Weights of a small GPT-style language model, trained from scratch on English Wikipedia.
Size: width 256, MLP 768 SiLU, 8.95M parameters.
Architecture: LayerNorm before each block, biases, tied embeddings, normalized queries and keys.
Each number is 500 + 25 x the weight over the matrix's rms, rounded and kept within 0 to 999. Layers, rows and columns count from 0. Numbers have three digits each.

# up: layer 4 MLP up, 768x256, rms 0.2, rows 235-281, columns 64-127
# down: layer 4 MLP down (transposed), 768x256, rms 0.3, rows 235-280, columns 64-127
up235:532450534520472513488535505507498517483491443471531534490512513449516500502548486512500555489531530516504534505487528513494546462504543501490509528511493478509467517511510505460493479518491442
down235:474495484511493471472508517499469499543513536519496576538471532508535448476479530501484478456518525520510485505505543497474486529461500491480470510460515497504474486456503526505486441540493498
up236:507496506538478503512522497507498502480509523507499502538498519511507506551496525472483502515476487514459498492464525498492504490496487491505485504491509491484492497515461455565456499500490521
down236:468459521492521473491455540519491492511490470487506512506505472472487461505510464496450489494495504527527523505508479521520495516505494482509529499486445489520509497480521464457503495500503494
up237:513495521495470485458538495493498508479568513535488526507524519502479498491451495507514499487467464499518536482490511514477540506517472510487468504445501498541498496463517484477505491544514518
down237:505522523508466531488502509480515494495497537512480532476498505482532477492505495486496516490500467464498530504515512529490535539511512528496506488538525462514487477522491471459486515559531515
up238:489516555484457506526522494491470505468504482504504506520518532498500510492490527481539467554492562501490466519516523473464519547453527509523499485495491504517488474506501500491492512474498491
down238:565528499550526479484483526453503514503539512504462556497501477523489539483492489519504557459519514494488483471544496515531501471456505502509501473506485497474493551492513520506519553474480443
up239:499521462502496521459523526499486538483509473509550486537492481492501478488514544525504503489507469479490499492511528494510522523490467504537515537524500509532535461502500490527523521479505503
down239:516508515531504475507515523475464500515484449479456513491506528509461540514479506501487481487497480493533522562490501517513482516466456478510489506509535473475495504486504483507479499495503516
up240:489523551489465512523473490512537520499491550432546488544503429466460474467497484507526480511528535489532463482502499486485477487537489519512492560513469504535533480486462524523470496479565516
down240:524501507501526474454492522527500547515522503518518492461497542520523509483530521548525492461470484497451513544547505526460472492497512517499486520482448517500454494524504507474492512537508475
up241:505459499470485489515536507505520511496507528488507502561469477521495544469489478549475476512505519478437466540512502502516499444508496470480535486468529566498525527483520525507549459499521434
down241:489477507501466464520474460522510509484510487514446546523495491515509529490502471526516529476533497495511495536515464527500520526508504491484516521459507502511485522503471481446498543477493515
up242:500502541477478515517491478500518468519527504513525494495498489495498488451512505524513513519493538507480510482502534490481489520457508514458498510501501505474541506499519495576471513505524496
down242:500468492516486508523443509497517487508515488458497484552519539506501479537516481511513473473534460518502496503488497506529513520497446475526523517521492498510424502497488537466526469482478523
up243:466551509501487502466507468529493498498508453492528550560520517520576531473515409493522513430502483471509515495542507472510517456519516509534490508488516491514517482491467480563506506480512526
down243:506499513470506486532448491479486496494519456482484502541563509480501559487557448533581503519503494464558485530499479548461505466583563497546515480491501510485530495531488535512510460502463500
up244:529524417531436505465513512476545481504511522546487533475496489497510458512507485517490491501475496524467445482510534543470548509467473519551555534505522485549452478542501530428536540506452500
down244:543494515512503438481473511493526450503538525527545479409492517494471474520512506450440479527505514534513465476514536495463544533497526492502484511471498532515495514511469522489507498503542444
up245:519504482492476506536494505488475547550470495511512497526516466500502518500537522480473492497487510463506512500515482534503533547507496544497490482465463502509511458500497482498512494508520504
down245:472522473520522491501482500484506465544499511545490507470451494505506465492527537518475470480493490508468524472496565532483533522528492538500486514510540484544500493526503499504483494466508501
up246:515515524505519532520500555502497516514540496552525517487489493505476480503466529534473503479498502508490492496527512495502558528545502543481515488449476507524506481493481515478527515514521489
down246:475487507507496537537485473449499498491493478557488497448487507529522509517489490504505490467503465514512485489450492488522481489474543470507520488490564539516524511530493453532484508495484499
up247:493484486543515547494488537494531501469519508484488519508465500529457501492505471494482483476484445481458531516499540487566480515509469518499514527495505538474544508471521476482493520512512493
down247:505524503449532467515538457510484508493471460473501489533513429477485511497518525496498520494524496523517486524518516494506500478503425546511484484496521499505477483500501491472489468532504477
up248:530468486512507552484500435513489530551537544491557504510560496474487474502515511501507465476476480505492477525509520525469504514519520511497506531525514480506473468515515485551469473484471464
down248:498516476488470483495519544465514487540519516492514524489487498453491497469477550483471531500518498489506475540503532464510505455521565479447528517543525498463506527511529486496501451487505501
up249:500494517484492482502523484441540489476545445509514456468502507490517515499517476522496468452513503513474526478465519526551475486484498493544500481501490522525484512497510539485543495506469521
down249:506497473515527499540502481495479530523494512463444500495469501526502497519493502543502515544490497522511487530500485522472511506532507489522501515488487511490490508523462471515500508512449530
up250:530516477499517522483515479475462497469523499474492485493504503502491553515478545491503529513502486512504490504497518496480461491489463509510492500554491457451539470491513475467477510490495538
down250:442509492483502473502487522521491498465517511532498492526505509462507489526536463476466493513489496494539474482465507473495470489492467519513481515476484526521486529474514476469447467452526507
up251:493513517513479494483471460499496538473504482521488490521501495480478518483473478509499427502496525520509519510506577461564459486484527494495539479469493510538494522499482474521519487512502509
down251:472509472531492449476495512555502486514515533515510502527501517510534502481524526495530496478536509526492494503511533538465475496508465475511519535510476499450507513527473504485501500537527533
up252:532504470500487549508536476508527432541506459500474485498498502497479457483484498501477480520519493457456522516480468491445530481486540542521483453512478513502471505483507494509460481517473482
down252:467535518520528469487529517523477528477487513475516476501483499476490510491507505542504498461482525489477493508537528509482488487561491533438501493492496548522519495476549559422482495509472502
up253:488479481531490494551453511509491464461536506540564476460488528469486516519480501517469476493470506517510482504503551533501517479497477547479519518489487508511515494547472464489498516523537501
down253:544471471499488505469474494538508498511509473489494545494472518498480489540461546523542555482481473491560537515506447519539537485490471474509487532512483490530481486416504508467479535522509513
up254:515521522494480502467505501506499473514495476495505515482490507487471503466480484502524502463513529494499489497496504518487483482531523473510475480510507467501483509485466510532521515548505502
down254:468514532508517518493495437517509524506499529504497503544502501474493478500490456502510498523501507509497526524477472501502505509522509442498470505492468497502480486489496518462477479466501501
up255:493525480469492497534533508516534486574525435499487452463486469529486482471472497452473482477520484487547522519509473477464491497524493598497526501494513493506512453531493507519482514512544524
down255:520518516505505478500544502481508530508524503535538466488448469456552443489487495501467501513501480506516472493497504504464481541530482490471502512503507536499472546566511531452488506491503502
up256:515509505512447485519521487485459504453552526500492503536504501510508556503503521472464515477500514456491525502477493495505496526522496490508460480507484536474524523499510475483543524527526483
down256:518481510505523507495524510499517479494514507497505512501474479500489475489509499493531465488452474516487524486554498490492516505524486516466521486491518501507456499501520461509529492509493537
up257:479517507457546495538546527534520468499488468448478462521467511526497543447496508475450488530520467507442504499470519524494481506487489496522515500475495510507465504485524547451498536502514521
down257:496512490523483494473480533489497514488509460509489519538504459440464470514496485487521509521506480515519525504531535499540520496484516532490524453510570535531525528536525441501526486469507520
up258:459520544492474499520468499493459517538480470474511524511514540499459479506482448495466503537513500516495478534519468495485585509506505467508490507508508502482484495578503519454424531466521477
down258:460522480496501563468516497490513488492493468503506480492494459496508498543486446538519471498454506541484457496524479465485531544516507494474493491503465496559518490472492505471526521517529513
up259:490525524535508484491490485480478497517501483488492504459481517433438488491517503529510445501510497457513479524507482519517519527489513536525537508492495514520511509478503502500514527502525487
down259:514542536466495441483473539509502533517475490490539510540511474529488562521511535474501476530507517498536533531480465506516476496506486471524500552476474525459441481461416522544467500497497513
up260:482560466465499504502488527488509523506455494490481511533480536531510508484491504521483529531531543455477511524478547510528525487524485483506509459523510491528526497493477468490525496484528494
down260:479476561488518486528499494464518477487517481508505497492499559460485514491527456468482491486517490515486487459512465500507495524525515483488454485504458515473516488510507531460510525528478502
up261:485494506487525499506499507509536496459490507502546479460519468518511516438525487531482498471506513475533469468549492483487509535470510495503503545504519484513491520523496490500507475526515488
down261:485428536506545543465504474488482515487446490503472490467492471483496509528468469473511489492484514503475505470511472503475456496507502507494509452509500486489526491502490519476496547492491561
up262:459470553503474491473478477449489507522516497461486511459507511510536483456506497507463509494537517525550471501504530519497547524538505442514488513494502483497499534513458524502514537489475475
down262:469499466493496494482489452545565471514502473450518505501489482500500471472492499510498490513506561494469485550517453471461520473551527471524499516510502501477512489489506522494502518466451530
up263:495498510516458475526484487522455466476526477525516503459491479528507490503483503505470524486519454507478501491478498475463446492503529564496526563525488492486496516520500437515491478529508534
down263:483467503514528506514479495507464574481532532520478502471475506487562551470480485515461472475480481510504516503519510496493473498536504531503513474489567513477503479523519508509462466526526491
up264:538460528475480518516476543479448485497497544492501453515522493494492488496458492485495507505513518522498474504489515490469529506493481522552445488529506524474477528528493514531481539551530505
down264:463507532465520509486528507480476467532523442502513529448520506485485499494544498512496518496537508488484483557512532513512503537493512478502504514509497446500479508458485495459522489504499505
up265:535504519487528503483490533454518485509525522495527477515552433535458469507503469471509512513499548435513473530486476484537537485532501495500521524523481494526499487467439463501474499504494504
down265:473483539492497474480502456506455485462468501481515510505517512512509491446525516518473514509479517535494500472445535528444526506493494480474466519479541515536477492555493491498492518479482459
up266:447540486535529527544491475531523503534460472508495505563520509474527476497508521486528522501516496519511511483456530521487495486525508540459527508540498497529525517511528498477476509497502468
down266:469480477526486483520498510500490500517500515534502506524474587538554469493476492513469542563502537510473530494512455532532534497540546530468478519524543492520528492508493488509461485492507537
up267:525521483507505468521474509431495496478526497470535424491499494507491486498484481481498473475501528505456569478500495496498543554500481481510470498506564532475465492503476493443509544521499495
down267:534488509491466541514508521515515548505475501463529492477512516476466512479482466530554537485465484512488512497473519538525470457489522518511512480486498489468490522520499511488477545510518505
up268:515472511513456506517494519518538490533493535508501532470462460490511503507512473511530480466458481514514556529536495475439515460508488563479526541487494560511465450498449451485531469494515500
down268:469507538506501522465443509514500500489482437521534530461475563514508476490486505501526501476541521493500517509533500530480532538514431496507477513502479494531480527493493494452486562514553538
up269:487524530475496498468523478484489467522523475513491484493490505490477497506525475477484431495513504559528529502475525561513510461482524476498507540518485471456491531541481491455539540515511473
down269:493534536472502550545494513495468509523523438492500506507524492525466506513534483510509512495504529554534501509507517541476575453512534503474531521476477452509489523470512562490460523486515503
up270:499505515498492506536501514538461489492507488475535456514485498477513551498521483505484478527536562504521508477500493504519519554476489504540507541511469490512490495537485495530494479454484507
down270:504499454467511452527452447494512502509483490509516470527512512535492490529498474519482486539550493470481501456480467490486451488496502525508490509504437492483537482487536502530523483453490529
up271:517462433460552528522517478511490500489539455465526492460532483462480490508460490481494520478530475512502489451520495490478527463497497468479544545527466479494458476515502461496458506525503488
down271:470521507513481502531495482506489509522458513497499476559522517469448499482476539523536498542516463487514489542483461532512496483493526492512529496463483443476477520494515500508497514440529498
up272:499505502466528495514499516509467459471486487504501511515494507503486500488516470510473492488509480460452472511502526518564508561534496498522526516506494498497507486497491499493501533483497527
down272:477523475506494502486470508513485515520478470537530509495497491499518493478504479533502512508511535497535512499489508505501477468475496492524505528505502472488481532525486479459473447506511515
up273:514520479498515507508475519521520517511493468494496495499517500476518522536538492529500516515512559458489470482461526504455525498503442504503473471476519473517528507478514536501504555538464517
down273:476478523490524554458476491501515506478443480517479509472507470517496538515469499509525505481511458520492548519496517513512479509535498508469490491480507484484517494511522537532497519502470477
up274:463466517505515503465523499473482480508541456563549522462475469498468489522505472469513479504481483488530491521501485478512516515488483517484490472479534487528474474491486498481526518519500476
down274:498510502483498473465498484482486450535456482505497490458475530512500508512492527531483502479484509492490484478492501463486497503517507500499508522483474466531488522472502486458498497444508522
up275:437462524477511473490583513538491456500524506517530500456502476509443499525474495493446532501517494479471497513511484520527519492491480527530514482523456481444495486490525445467533442534503527
down275:524478458517482527511511513510481513478508490466441485479477485514493545501505480496435543465497446502455476520552508490510501462458468510472523439479472512480524518479524520533491525464516432
up276:491519485505485520487493484508467529533489495518511482538542523492474521495516514530494486478533513463501488497474546486479531510470490513526455504488523509491516518473540498473473481524552495
down276:519517456529513467515441485455516524510481517488505480489490493491488502471479478558500536494479520503456475483536480516508499492469483521533491503493485498486518506555501532488524527528555498
up277:497516488448492476469499513487476482491470523494474506516513550510504551500534469513488537450529481454487487511513495472507539547471521480476554518526473526551522505529519508519554513483544510
down277:510511530486551464513474504512510509488489532470458510517496472494485486483464470528535498505485504486456484532499518519481490494527514469494509501492517528554494496520452527481455495517460510
up278:501464492510546485480515530506504497523504543534534460521515472493495438469534515528477516501487484501549510530519487475511497496517478493490506503506497529556510524466485495543495514503509474
down278:504465479506509507542522514491490501522466497516503523538510480543514482485548460458477505492499477493509515484469497520511460509504527519514498528478495502492483459488526508552481530541492498
up279:522519502480510508514487488519480485508514524482490505490532538470513541539479506502536515469519497507527506518458491483531489520510504484506488508491528488478540531498488520499510493497490503
down279:505461530468524483468470497537491527483479519508499472506476505468474509503508508498475451513484499503503500497495503507497500510517501518467527485492520500525528480518510469502473484503515506
up280:508524488514504531492504528516516535512489515504478479483526540516505486468507484502529518509504519553516528465463510513492488537516464531502504507522532498476474526513484542472508492440560492
down280:487512469507467529498537489516517493532548512509497527553478474486502522498533506472470513488497489521538498474518568494483492527493523475464521489493515510518489513490540540496493457532523461
up281:500527528506508489445473479502477532513495563491467507505510519500492495531516472524485462490530513490529510519527506519553527501506490490490524511499496474496559485487523464487494475473479474